Weights of a small transformer language model: RMSNorm before and after each block.
Each number is 50 + 10 x the weight over the matrix's rms, rounded and kept within 0 to 99. Layers, rows and columns count from 0.

# layer 5 attention value, 256x256, rms 0.149, rows 168-210, columns 128-159
37 41 49 43 49 51 52 40 47 37 48 61 26 45 63 50 57 47 53 66 60 70 41 43 54 50 33 54 55 75 53 24
64 68 56 65 63 60 63 61 40 65 28 63 45 23 59 39 65 59 58 47 53 38 28 53 55 44 42 33 24 61 49 53
49 47 39 54 51 41 75 35 72 22 55 54 49 36 79 43 46 70 46 40 60 60 41 53 41 48 55 51 33 50 50 23
49 63 39 46 52 54 53 29 53 35 50 45 42 39 28 50 50 34 54 56 48 46 61 74 48 52 53 45 73 62 49 67
37 45 61 68 52 41 45 60 38 53 26 56 70 29 67 50 61 65 48 56 67 62 42 60 36 56 35 58 62 63 50 51
47 44 36 51 45 22 58 69 45 52 52 53 49 51 58 43 48 48 44 44 70 58 61 45 52 47 47 52 63 62 49 43
67 46 35 49 54 54 56 35 56 31 47 30 38 36 55 62 59 59 36 31 55 51 60 54 58 34 54 50 45 43 49 50
81 24 49 35 54 52 45 45 55 54 46 48 50 52 62 55 37 53 59 37 54 56 53 32 53 58 66 52 53 43 71 39
60 51 36 42 49 29 58 49 55 42 54 45 45 50 58 60 40 46 33 53 53 67 44 52 44 47 42 67 60 55 43 26
46 57 44 50 51 49 46 39 53 52 43 60 57 70 55 62 50 29 45 45 42 35 68 38 54 55 36 55 36 37 68 55
64 53 56 60 33 47 60 55 49 57 49 49 36 27 61 47 30 50 56 53 68 49 24 46 50 44 55 39 41 49 40 47
42 34 67 44 33 47 54 44 40 40 50 45 68 35 51 37 62 46 29 51 47 58 69 70 63 41 60 48 47 41 54 37
52 30 34 52 44 48 50 45 36 53 37 67 63 48 51 70 64 38 60 56 46 44 40 40 43 50 60 26 45 58 56 51
49 40 55 48 49 54 42 65 72 54 74 26 69 82 76 39 50 30 57 59 64 44 41 52 52 38 63 60 56 59 37 50
47 29 26 45 73 55 44 51 37 53 30 53 56 63 45 61 46 55 58 49 55 29 55 40 39 42 58 43 65 64 36 46
63 47 58 30 26 73 54 39 56 49 44 66 57 43 64 35 53 62 49 33 43 44 52 44 61 49 45 37 53 57 63 03
65 44 65 67 51 40 43 45 53 47 45 59 50 48 48 38 56 57 30 56 52 50 56 58 48 54 53 40 67 48 32 50
59 52 38 56 41 48 51 58 35 37 57 52 48 26 63 52 55 63 47 57 63 69 45 41 38 41 45 55 34 51 65 14
49 32 43 59 52 48 45 44 62 25 46 34 59 47 44 62 43 30 54 39 31 47 41 39 47 45 90 45 48 33 50 45
70 37 47 49 32 63 50 44 32 43 40 61 42 66 59 50 40 63 29 36 47 63 69 52 53 34 42 42 71 35 45 66
48 66 60 31 35 42 52 68 70 57 40 54 52 51 57 34 40 42 29 49 45 53 49 38 67 49 53 57 61 49 40 37
55 57 42 61 48 51 58 62 76 47 51 46 44 63 64 61 54 39 48 58 49 68 44 55 40 41 41 58 50 61 45 35
57 60 59 54 56 47 58 48 55 58 43 56 60 56 61 47 61 59 47 65 36 51 54 43 61 63 56 68 66 57 30 39
69 71 80 46 58 44 65 28 63 37 57 47 49 33 53 54 74 58 30 31 53 35 50 54 63 45 60 45 39 52 47 48
50 39 47 53 58 60 46 58 53 42 70 48 62 38 78 44 58 41 50 34 47 47 58 47 46 61 52 46 54 38 61 55
59 64 48 67 46 38 55 44 58 41 41 47 45 58 55 54 48 39 72 51 51 49 56 50 47 51 47 40 60 54 44 56
58 59 41 58 35 53 42 52 43 43 59 34 48 52 62 51 49 45 52 46 39 51 53 49 39 56 54 39 57 55 64 55
47 41 66 52 52 38 49 35 49 55 50 55 35 47 42 45 52 51 56 55 56 32 61 55 47 70 47 34 53 40 61 37
39 54 44 69 48 47 43 43 52 61 47 64 55 43 55 46 48 65 39 38 54 53 57 71 60 49 52 50 41 48 53 40
46 63 57 46 60 50 56 56 45 34 48 44 35 63 37 37 43 21 52 37 50 34 42 31 53 45 54 38 62 56 47 45
48 61 48 53 55 43 56 52 51 60 63 38 49 55 55 50 38 56 37 61 37 57 40 47 45 45 34 41 53 57 48 68
62 60 58 50 52 54 41 27 44 40 53 50 55 43 48 56 42 49 49 47 51 45 48 40 61 49 51 43 40 66 53 59
23 63 45 61 58 55 32 33 42 55 59 48 55 48 37 55 47 56 51 47 33 40 40 34 57 51 48 46 44 53 52 43
55 40 53 29 50 35 51 46 49 46 59 50 41 45 50 48 40 54 55 32 55 51 53 59 43 51 54 59 32 68 45 43
49 43 48 57 71 41 44 64 53 42 51 40 58 50 56 49 51 40 47 50 60 52 37 42 44 52 56 43 59 40 44 65
68 39 57 54 52 52 65 32 51 32 59 42 46 47 59 48 47 39 64 53 61 44 43 45 49 47 62 51 55 56 40 41
66 49 58 64 65 50 41 45 45 58 53 50 42 59 71 67 51 59 50 59 54 47 47 58 71 57 45 44 63 48 36 56
54 46 34 58 42 48 60 57 48 68 39 58 40 51 54 45 45 53 41 52 78 44 66 52 48 55 49 54 41 49 57 49
52 39 37 31 54 49 44 47 62 38 41 42 47 43 57 55 60 53 51 51 33 53 46 44 53 26 71 54 55 49 44 52
52 45 52 36 55 45 67 52 43 48 43 49 41 51 51 66 40 56 48 49 51 52 49 55 51 47 20 32 40 34 44 55
46 40 51 59 62 45 38 56 60 58 46 73 33 33 43 48 45 52 58 24 44 57 48 58 63 62 47 35 51 48 54 50
56 41 41 58 39 37 58 43 45 39 45 57 49 39 47 43 39 33 56 41 54 56 38 56 49 50 40 38 48 48 25 57
57 47 39 48 62 44 51 44 46 51 49 47 50 49 58 40 63 60 44 45 47 37 31 50 46 52 37 54 40 50 67 48
# layer 5 attention output (transposed), 256x256, rms 0.254, rows 168-210, columns 128-159
20 56 45 51 45 60 40 41 48 49 57 37 32 50 36 59 37 52 50 61 65 64 49 76 51 59 52 49 53 63 55 46
35 55 43 52 35 50 54 65 46 52 42 47 53 57 50 52 48 49 47 60 51 50 60 48 40 50 15 45 43 49 24 46
34 54 64 45 61 36 55 44 60 41 51 28 49 38 66 55 38 51 56 52 48 58 63 45 58 62 47 42 53 53 64 62
45 62 47 44 29 50 43 57 74 42 38 21 37 44 57 38 37 58 40 54 66 51 48 45 60 47 51 51 65 29 65 48
53 54 49 61 29 51 47 51 51 44 50 36 66 46 35 46 62 51 51 51 65 74 55 58 49 66 54 51 65 54 51 61
55 53 43 46 54 52 43 34 48 67 46 55 59 50 30 41 46 50 58 49 42 53 45 58 55 51 58 33 48 57 50 58
63 47 42 47 38 35 45 60 40 59 52 40 55 54 40 62 47 38 54 52 78 42 52 47 57 62 53 47 74 55 56 52
61 37 62 72 70 60 50 48 43 46 45 44 45 71 42 73 40 57 49 58 46 52 41 44 43 52 46 58 49 60 39 32
28 52 39 57 55 30 61 46 47 50 58 39 63 46 41 61 57 42 46 37 52 46 33 48 51 25 53 68 49 59 53 61
67 61 33 62 61 54 65 43 59 53 42 65 54 69 42 61 38 32 50 50 41 50 52 54 45 76 44 50 42 44 38 41
52 46 35 69 48 56 39 48 36 50 61 41 50 52 51 63 36 59 51 41 71 56 49 46 41 46 59 31 50 31 40 54
29 51 58 57 50 41 50 49 49 44 72 50 55 44 60 55 65 45 48 47 57 46 44 49 53 59 41 52 58 43 59 42
47 53 67 45 44 60 58 61 62 46 44 58 49 62 56 70 69 50 36 51 62 47 67 47 43 44 49 53 56 48 53 55
65 51 57 45 61 57 41 41 49 54 64 47 62 53 35 69 37 48 48 50 44 35 46 53 54 52 52 47 39 64 58 39
55 42 43 38 50 47 62 40 40 46 38 43 64 61 39 41 61 55 66 40 46 54 34 55 41 52 64 45 51 55 42 43
46 38 50 30 40 67 49 42 36 41 51 80 56 41 64 41 48 62 52 66 42 42 57 46 50 56 41 46 49 44 54 51
63 47 49 42 61 61 49 50 57 47 43 48 33 41 42 35 53 41 40 53 51 69 41 41 48 51 55 48 60 50 37 56
26 50 27 51 48 57 42 29 60 41 42 50 41 46 45 63 46 49 43 49 59 51 53 47 58 50 53 63 48 48 57 39
63 51 64 56 72 55 28 52 37 32 70 23 65 47 50 56 34 37 53 57 31 58 39 35 42 52 61 57 64 50 58 54
54 46 49 43 44 45 58 37 35 52 53 56 60 53 35 45 51 45 52 34 69 45 49 37 67 50 51 48 82 45 57 57
51 49 51 44 39 43 59 47 52 47 55 57 40 43 48 46 48 34 62 41 49 54 47 42 38 46 60 55 48 53 72 45
51 40 50 65 57 58 61 49 46 54 45 44 61 34 59 69 64 58 47 37 50 58 54 51 63 37 58 57 55 61 42 48
55 49 64 54 65 70 53 63 45 69 50 53 50 53 50 38 48 58 53 54 44 42 55 47 51 49 45 62 39 55 56 42
41 59 68 60 41 44 44 40 60 54 47 53 34 48 64 52 56 38 43 62 56 49 65 52 42 59 32 45 46 60 41 51
48 56 66 45 44 48 53 40 58 44 37 66 41 80 49 39 54 58 51 60 41 46 49 42 42 74 64 43 33 51 64 52
54 74 44 40 49 49 36 51 36 55 55 51 49 42 60 34 43 38 47 48 44 65 40 28 51 48 23 47 58 41 70 60
41 52 66 59 51 65 53 53 68 56 51 57 47 61 58 45 35 65 48 35 32 46 58 60 50 53 51 52 48 41 46 49
43 34 67 50 60 60 43 65 45 52 47 48 60 37 62 28 53 60 41 34 47 65 40 44 43 38 70 40 59 41 32 43
46 58 41 52 49 54 36 42 55 43 38 37 50 42 36 31 50 39 45 67 55 66 58 41 32 34 47 42 52 54 48 57
49 54 54 48 46 53 47 51 55 53 51 53 38 53 50 49 55 54 50 66 26 63 48 77 68 62 55 64 46 46 56 53
57 50 51 56 61 55 55 49 51 48 45 66 38 58 51 45 53 44 40 57 35 38 50 54 53 43 38 39 51 52 40 57
53 40 37 65 64 43 58 38 58 49 55 35 61 53 52 50 44 52 39 41 75 51 61 45 53 64 47 49 49 54 32 40
47 48 48 58 33 51 58 54 48 64 44 57 60 50 55 48 43 47 38 46 61 54 38 47 51 59 66 56 36 50 32 55
31 44 56 47 54 48 63 47 54 65 44 58 57 45 41 42 46 66 49 43 40 40 60 54 44 56 25 53 35 56 46 43
58 51 30 43 54 66 56 42 50 44 56 59 50 50 54 47 48 43 43 51 46 49 45 49 47 29 70 64 60 40 58 60
55 50 66 46 53 62 44 57 59 62 62 34 41 45 48 48 46 69 43 32 62 45 69 45 62 43 49 43 33 51 54 55
48 59 42 43 44 36 49 42 51 69 49 43 59 45 52 52 37 44 44 44 53 45 46 34 46 42 41 63 38 50 59 36
41 36 44 41 56 57 35 46 43 58 56 43 42 41 45 37 54 52 58 65 54 56 40 45 54 40 42 49 45 47 41 44
53 65 58 43 46 36 36 36 37 51 41 55 60 59 60 58 48 40 66 53 57 39 39 40 51 38 60 57 44 43 46 51
59 42 65 52 74 38 55 62 60 52 40 44 56 54 46 43 53 50 45 54 39 40 55 32 46 39 59 36 44 53 39 46
43 57 39 50 48 51 66 50 44 39 42 57 60 62 50 44 51 41 38 41 54 54 51 37 48 59 64 54 43 53 47 41
55 55 42 40 57 47 62 45 67 36 69 53 42 66 34 45 47 60 54 54 55 59 52 30 35 59 68 52 48 59 40 52
45 47 58 45 42 57 59 59 43 46 48 47 45 66 54 42 41 67 57 41 50 53 48 35 71 43 45 33 49 52 46 55
# layer 5 attention query, 256x256, rms 0.118, rows 192-255, columns 128-159
63 55 53 43 60 45 53 64 39 51 49 59 43 43 32 32 50 41 42 51 53 55 68 71 40 52 58 57 51 48 47 37
51 33 50 55 49 36 45 59 60 47 41 63 44 62 52 45 43 51 45 49 64 44 55 59 59 44 41 51 41 56 41 46
49 46 47 56 49 64 50 47 63 44 53 54 59 47 43 58 62 51 53 59 41 49 62 55 39 59 38 42 49 44 49 50
46 56 55 47 44 50 51 35 61 36 66 52 62 55 56 69 39 36 65 54 57 52 49 42 59 55 49 56 38 43 70 59
39 50 47 47 38 51 64 45 56 46 58 48 24 57 53 69 54 35 60 58 34 32 53 54 31 43 58 42 50 53 35 54
26 53 58 51 41 38 52 38 58 51 49 50 48 28 53 56 66 48 42 46 60 56 51 67 62 54 56 60 53 63 42 56
36 55 41 52 63 26 57 66 49 58 50 54 61 34 49 42 46 52 66 37 46 36 63 46 58 59 57 56 53 50 51 43
47 44 58 37 57 67 51 59 43 50 58 47 63 52 52 44 47 57 43 53 54 32 45 40 57 56 37 58 47 39 51 43
58 44 56 46 52 51 65 66 34 50 39 60 66 62 44 34 61 60 20 57 49 48 35 40 45 54 50 45 43 49 48 51
57 58 49 49 50 34 32 49 45 59 30 74 41 40 58 48 39 55 46 32 42 56 50 55 49 53 72 52 64 44 43 51
74 47 55 72 42 33 50 38 53 49 51 52 53 56 48 52 41 45 45 52 51 65 50 40 61 53 48 55 48 46 47 61
59 49 31 56 52 70 47 48 53 57 51 56 37 68 48 61 54 55 36 46 56 57 51 31 58 34 37 60 45 40 49 57
42 60 43 43 42 68 40 50 54 46 34 55 57 51 45 46 57 37 26 52 45 58 42 40 32 46 51 43 54 50 65 50
49 51 38 61 56 48 52 49 47 47 39 50 61 31 34 60 54 65 42 53 47 52 57 50 48 66 43 56 32 31 48 55
58 36 58 56 64 37 42 47 59 41 41 55 39 48 59 56 28 49 72 59 62 63 35 45 58 55 46 68 73 35 41 41
60 46 55 55 61 57 48 56 57 49 52 48 57 42 61 39 63 49 67 48 59 40 33 42 56 60 64 62 57 45 60 30
52 46 48 47 56 51 50 62 30 51 46 48 71 49 58 42 49 49 47 60 60 42 51 53 48 38 54 60 41 56 46 51
44 40 62 49 61 47 51 56 46 63 68 64 66 50 45 61 57 60 46 43 55 50 33 51 43 60 55 39 41 47 63 55
54 54 53 63 59 40 43 40 61 51 57 48 54 42 51 38 42 42 35 36 59 52 49 51 30 56 58 69 35 73 34 43
56 60 43 55 38 48 69 60 46 50 52 41 60 41 66 40 58 51 48 50 45 60 36 45 38 47 46 44 56 41 25 58
45 43 54 56 49 46 54 53 56 39 56 21 61 69 72 61 33 53 62 39 53 55 34 54 56 42 55 51 60 58 51 50
54 61 38 42 49 43 30 51 40 25 51 41 59 32 38 46 30 32 42 59 46 50 55 56 50 52 66 56 48 70 50 46
48 55 58 42 38 54 46 59 59 70 53 78 57 47 40 46 45 49 55 42 43 47 55 42 52 49 49 50 42 61 50 44
59 51 47 53 59 48 46 51 42 64 56 64 44 31 66 59 33 54 21 51 52 65 36 25 42 46 40 36 58 65 59 58
36 52 47 39 51 40 53 54 58 60 48 61 58 25 41 63 52 64 40 61 33 48 45 72 56 58 69 43 48 42 62 46
48 48 41 71 70 44 58 23 45 55 47 49 43 63 40 52 59 31 32 60 61 48 43 30 52 41 32 54 30 67 71 49
39 59 53 54 54 35 36 53 51 52 57 46 49 49 50 45 47 49 53 51 45 50 47 46 33 49 60 51 33 41 50 51
28 46 40 56 72 39 49 30 55 42 48 41 36 45 43 33 51 51 47 56 55 39 56 76 43 34 33 54 55 61 41 54
52 43 46 49 57 47 49 48 61 45 55 68 57 53 30 73 47 44 58 40 56 47 49 68 42 51 65 55 59 56 49 52
61 43 37 68 47 60 50 59 37 42 67 29 44 65 48 53 47 43 50 47 37 68 66 42 54 43 36 27 50 59 54 30
58 56 58 56 46 45 68 55 53 40 26 53 54 48 53 48 55 55 56 61 48 30 47 57 45 66 47 45 55 68 62 51
17 73 55 49 24 51 39 48 62 71 48 61 54 55 38 46 48 42 46 43 48 49 31 45 51 44 64 25 58 62 57 43
64 52 59 50 47 49 51 50 54 58 54 43 38 54 48 56 50 50 47 46 53 73 50 43 36 44 53 43 44 54 44 58
49 52 54 52 52 60 65 59 51 58 42 53 56 57 42 33 34 54 66 33 52 44 48 43 45 47 66 50 45 57 39 44
56 55 51 42 40 52 49 52 50 49 38 37 44 44 47 49 56 55 46 60 33 70 42 59 69 49 37 59 50 48 34 44
43 47 39 47 51 61 42 37 51 52 45 60 78 58 62 38 53 54 51 48 70 40 48 44 42 43 52 59 58 38 45 46
33 58 32 53 66 48 54 35 43 42 51 51 50 64 58 70 64 47 60 47 30 55 56 49 47 52 45 31 52 54 60 49
54 59 50 37 52 49 50 43 54 49 52 43 52 52 72 55 48 35 50 49 46 35 44 53 58 48 42 68 46 50 45 60
62 59 60 42 42 37 55 58 41 52 51 49 38 39 67 56 60 46 53 52 52 58 58 53 49 60 55 38 57 54 52 48
58 50 47 38 40 56 30 57 48 60 43 54 61 39 47 51 45 42 54 53 43 47 61 63 64 48 62 45 58 67 47 49
56 37 48 46 46 46 58 62 50 39 46 43 46 56 41 45 49 44 61 47 45 69 65 58 34 58 46 40 51 44 52 42
57 53 36 58 54 44 50 63 38 56 66 50 46 47 39 51 43 41 53 59 39 56 43 59 51 51 48 59 57 49 41 60
36 59 51 50 61 64 57 52 53 45 42 59 67 44 45 73 51 33 54 47 52 38 44 60 41 31 45 45 39 46 40 51
53 47 32 36 66 43 58 64 61 46 58 55 46 46 54 49 35 55 55 61 28 46 44 41 32 42 49 44 63 49 48 41
45 48 51 49 64 43 57 35 40 60 42 62 55 52 54 57 54 54 50 39 40 38 60 55 38 58 33 63 29 39 51 52
54 53 49 48 50 36 41 53 52 49 46 48 61 58 52 49 36 52 64 46 43 43 50 58 39 44 48 46 49 41 37 38
43 37 50 60 46 42 48 45 65 67 41 34 56 65 51 53 59 56 32 41 51 50 45 47 61 67 55 47 31 50 47 45
58 63 55 58 30 57 68 49 68 50 51 53 50 54 43 52 63 47 59 50 32 61 64 79 43 48 58 65 39 52 38 51
48 44 53 59 51 52 43 52 52 48 50 39 42 43 54 49 46 58 50 54 47 53 49 57 46 63 43 48 50 74 32 39
40 56 55 37 59 40 47 65 41 65 52 52 57 47 56 48 44 44 33 55 63 39 55 48 45 49 51 35 58 47 36 54
56 62 53 50 36 50 46 44 44 43 50 42 50 38 72 48 56 53 59 51 64 76 69 44 58 62 53 47 52 65 52 37
54 56 74 54 53 52 67 39 53 57 45 64 53 37 51 62 68 53 42 53 49 34 50 45 44 65 60 42 43 46 43 50
48 44 44 43 52 47 67 47 65 41 63 41 45 46 60 39 56 45 52 42 62 57 54 41 46 50 48 34 46 60 43 30
53 41 64 51 60 48 39 60 50 55 25 61 60 53 63 52 44 62 52 40 52 56 30 45 45 42 43 60 54 54 38 55
28 52 56 45 43 39 52 59 53 63 49 52 45 57 49 35 36 39 53 42 48 33 46 69 56 58 43 66 41 40 54 35
57 52 57 54 41 38 35 57 47 51 53 31 38 52 61 46 48 36 63 48 53 44 43 51 55 38 47 48 47 49 51 49
39 56 45 62 50 52 40 36 57 58 50 45 54 45 55 41 53 61 44 48 48 60 48 44 59 48 56 48 31 50 68 57
51 56 59 57 48 65 37 30 73 60 53 44 58 35 53 60 58 43 36 55 38 36 40 48 53 52 31 52 52 41 53 57
51 54 55 49 34 45 47 63 45 35 43 71 48 55 55 49 56 57 41 46 81 58 48 41 43 62 57 54 46 51 67 57
39 53 59 52 54 68 31 26 45 41 55 35 44 52 70 47 51 40 37 23 44 45 43 60 71 59 40 44 51 54 53 55
45 41 66 54 63 38 57 39 56 43 43 48 44 47 58 56 37 52 58 55 58 36 53 61 48 55 57 39 57 39 42 58
37 41 41 58 41 50 48 49 46 60 64 47 46 40 72 51 59 38 55 54 46 55 47 57 43 35 57 62 43 46 59 48
57 30 58 56 53 66 76 63 48 60 38 53 68 57 33 69 58 48 60 67 62 27 50 28 58 52 58 48 54 63 50 55
49 66 55 73 58 52 58 43 51 51 41 55 29 51 38 44 33 61 39 56 45 39 53 50 43 43 61 42 56 44 62 63
# layer 5 attention key, 256x256, rms 0.122, rows 192-255, columns 128-159
49 51 51 56 46 43 47 43 42 41 48 49 51 49 50 50 47 68 56 50 56 43 40 41 53 41 30 38 51 52 41 47
51 48 32 41 40 58 60 47 32 52 38 46 43 52 43 52 55 48 66 56 42 50 53 25 47 58 54 62 47 47 45 39
41 55 48 53 72 43 41 34 47 51 58 66 41 41 50 55 36 51 41 68 32 38 57 51 50 54 45 45 50 46 68 55
44 45 44 62 48 60 55 52 49 71 54 42 55 61 39 44 59 57 52 55 53 36 49 63 52 50 34 60 58 36 50 56
44 55 54 58 49 51 54 51 50 57 25 59 56 52 45 53 57 59 51 44 56 55 54 38 40 59 59 40 46 54 45 48
67 43 37 53 50 42 61 69 49 46 48 47 59 36 56 59 61 47 43 55 54 68 48 50 42 46 44 44 50 36 57 40
44 63 43 50 67 50 50 62 54 55 43 45 48 42 67 52 53 58 37 54 41 58 50 34 49 47 38 40 41 48 56 53
48 63 42 43 56 39 58 46 52 36 48 54 51 51 52 45 52 49 52 48 42 52 61 48 43 54 59 64 41 52 46 48
35 46 57 43 48 62 54 65 44 43 49 47 43 48 44 50 24 51 70 49 56 61 52 66 59 49 76 55 41 55 48 48
41 59 50 53 45 46 65 54 63 39 54 50 48 48 52 52 55 59 37 58 55 59 56 43 49 43 59 38 48 47 54 50
50 58 52 25 42 62 65 29 47 45 46 60 46 42 33 56 51 55 55 56 37 51 50 47 56 62 53 67 58 46 55 34
41 62 32 52 42 55 48 50 59 27 54 54 46 55 34 60 36 47 50 47 47 66 57 41 56 52 55 42 47 49 54 53
55 53 54 60 55 52 47 57 46 56 63 41 54 53 38 48 60 50 52 35 47 42 46 43 51 60 45 62 48 43 67 57
45 51 30 61 59 66 40 37 35 59 50 45 56 61 37 54 47 49 45 55 60 49 29 49 44 49 63 82 50 55 41 55
40 49 55 54 68 68 41 28 75 59 43 53 43 41 56 32 54 57 45 43 54 46 55 53 57 57 49 46 44 49 60 45
61 51 51 42 50 34 55 42 60 40 49 58 65 58 50 47 44 56 52 51 57 46 43 43 47 50 54 46 44 37 46 44
46 57 60 35 41 46 32 49 61 52 28 68 49 51 50 44 46 37 57 45 41 25 38 38 51 39 31 38 55 44 44 34
61 42 47 46 42 62 43 49 52 51 45 55 58 41 55 62 48 49 48 34 48 40 57 44 53 58 53 48 54 30 52 42
59 50 51 66 57 62 58 65 58 51 46 50 52 42 47 61 50 45 59 36 46 60 54 63 36 50 50 54 61 51 59 49
55 59 42 69 33 47 45 55 60 41 44 36 59 43 52 65 56 32 58 49 63 77 62 46 27 36 56 52 59 58 41 54
43 53 45 47 39 34 61 44 41 45 60 51 45 56 69 55 58 37 55 62 42 43 63 57 38 52 59 49 48 49 63 50
46 77 35 57 41 59 59 42 48 51 54 34 53 61 47 40 62 39 77 49 59 58 49 53 52 49 48 57 52 70 35 58
55 34 49 31 46 43 55 49 58 54 35 75 65 28 62 50 35 43 34 40 44 45 38 35 33 44 46 40 61 43 63 64
44 49 46 46 47 50 58 49 67 59 42 50 54 58 47 58 47 49 49 62 49 42 45 62 43 40 50 40 65 44 35 44
58 49 47 40 44 35 58 42 43 55 51 50 49 54 53 42 75 51 36 48 61 54 39 48 59 46 52 65 44 53 61 47
36 44 67 43 39 53 23 46 61 48 48 67 51 50 50 36 30 43 73 58 31 48 42 44 41 41 33 37 46 58 45 54
57 45 67 53 50 56 71 55 59 51 65 44 42 56 31 46 70 46 59 44 39 66 55 46 52 68 49 40 42 40 54 44
39 50 54 38 64 40 58 53 64 35 49 51 65 62 37 48 51 47 55 59 56 53 56 42 62 71 43 48 49 64 41 64
70 60 48 56 55 59 66 37 60 55 54 48 37 52 56 44 54 31 46 62 37 45 46 49 61 37 54 51 45 60 48 53
43 48 41 50 36 52 51 65 46 44 31 72 54 34 61 60 58 59 60 37 53 63 59 57 63 67 65 43 49 33 43 46
55 36 41 42 45 60 54 63 46 70 50 42 59 50 41 60 38 44 52 52 53 47 42 60 56 44 64 55 50 71 58 60
50 41 55 53 52 49 68 29 59 56 47 36 57 49 43 50 65 36 47 55 42 58 55 51 48 55 44 46 39 59 49 52
67 55 54 35 59 53 48 52 47 45 53 56 58 51 53 55 33 41 47 43 51 46 41 60 55 45 45 49 48 53 50 43
55 59 49 46 48 41 46 62 55 38 45 59 64 48 56 54 54 52 45 39 47 54 59 41 57 60 50 55 47 37 65 51
52 51 55 47 43 54 63 50 41 47 49 57 56 46 43 36 41 38 73 41 42 51 41 61 46 53 57 57 54 48 41 42
42 57 48 52 45 51 70 53 59 31 53 31 67 59 50 54 60 44 46 48 36 65 45 57 54 57 47 66 48 68 52 63
44 36 59 59 54 51 43 45 47 61 48 47 42 34 52 41 47 53 44 62 61 41 38 63 67 42 42 64 46 57 39 60
59 48 57 70 32 46 46 52 59 57 55 49 47 57 46 50 60 57 47 47 75 52 58 67 48 56 55 42 42 56 58 41
59 50 58 45 40 38 50 51 57 64 48 64 45 41 33 46 49 56 51 53 39 45 56 63 43 62 43 51 47 53 52 38
59 50 54 42 49 55 58 65 57 53 60 61 51 53 49 47 49 64 51 35 54 53 32 49 48 57 47 50 40 43 61 57
53 56 38 60 54 60 45 41 61 64 29 58 47 49 58 23 48 57 46 64 54 56 48 56 43 49 52 41 59 41 44 68
29 33 65 40 57 55 49 57 55 53 49 62 49 68 67 54 40 44 61 41 31 41 55 52 55 59 57 45 55 46 48 48
46 50 56 33 51 47 42 38 61 46 61 52 55 34 52 49 45 42 53 47 47 62 52 40 42 46 49 32 66 60 48 64
53 59 50 55 46 57 52 54 54 52 46 44 49 41 37 47 41 53 60 42 41 54 39 46 51 41 61 52 53 40 34 39
41 45 54 36 47 43 39 38 55 45 54 66 49 44 47 55 42 63 33 49 60 41 47 57 57 54 47 58 53 40 62 53
46 43 47 48 57 45 34 55 70 30 56 62 53 40 61 52 54 50 54 57 42 55 45 57 46 46 52 31 68 58 55 57
56 45 48 50 33 50 48 55 52 58 55 37 52 45 66 49 56 50 42 39 54 43 52 52 54 61 46 47 47 47 47 43
53 53 45 52 46 36 46 57 59 53 68 45 45 59 33 48 43 45 54 52 42 35 42 33 37 27 52 56 59 54 55 60
60 41 61 48 51 54 53 40 58 54 53 65 61 28 54 48 45 53 50 40 52 53 60 56 45 61 43 37 49 40 64 57
34 55 44 52 45 62 47 43 71 53 64 43 39 55 62 57 66 72 44 44 56 36 63 57 58 50 63 28 48 46 52 53
54 47 40 50 54 55 45 59 42 40 67 35 60 52 51 47 67 60 50 62 61 56 55 56 30 46 55 36 39 40 67 48
40 57 41 48 59 42 46 38 56 45 47 46 43 42 58 33 51 28 32 42 39 51 52 54 31 57 49 53 57 43 29 58
42 47 57 25 55 61 44 48 45 63 50 52 45 40 36 64 41 46 53 39 46 45 37 53 64 46 53 46 68 34 54 58
62 47 50 59 64 28 59 49 55 46 39 62 49 49 43 38 60 61 45 38 35 39 58 49 58 46 48 55 54 56 53 45
51 50 53 62 76 47 43 53 38 41 56 42 50 45 43 42 50 52 48 50 52 45 46 38 65 24 53 45 59 53 64 60
31 54 40 41 65 50 57 68 37 54 34 39 47 52 51 41 63 38 48 53 71 40 53 49 46 33 49 44 38 35 51 28
37 48 56 59 55 40 47 61 56 37 62 33 60 49 51 48 53 39 55 45 48 52 36 50 66 54 51 60 47 48 60 49
53 54 29 26 71 50 37 53 57 50 45 60 45 50 45 41 41 64 55 60 53 41 59 57 52 52 34 41 56 39 71 49
40 46 52 53 55 58 54 52 41 53 43 61 54 49 62 58 45 47 62 22 56 48 52 42 53 55 59 31 61 52 60 41
58 39 64 53 42 43 38 61 49 56 48 62 54 42 52 61 56 60 52 51 59 45 61 68 34 51 56 60 43 65 49 52
73 58 42 64 49 65 48 55 46 30 45 47 60 68 47 41 49 54 42 71 41 55 54 46 43 62 40 54 43 62 60 42
41 64 33 34 58 50 48 52 45 41 64 49 60 47 59 47 54 61 45 39 65 65 39 58 51 36 35 59 54 29 62 46
36 51 48 53 44 44 36 53 53 55 43 29 48 37 60 59 51 53 50 60 45 55 49 46 29 58 44 68 42 50 76 44
36 40 57 71 34 55 57 48 38 53 42 46 54 48 54 51 48 54 51 50 42 60 41 60 51 54 53 65 59 57 61 48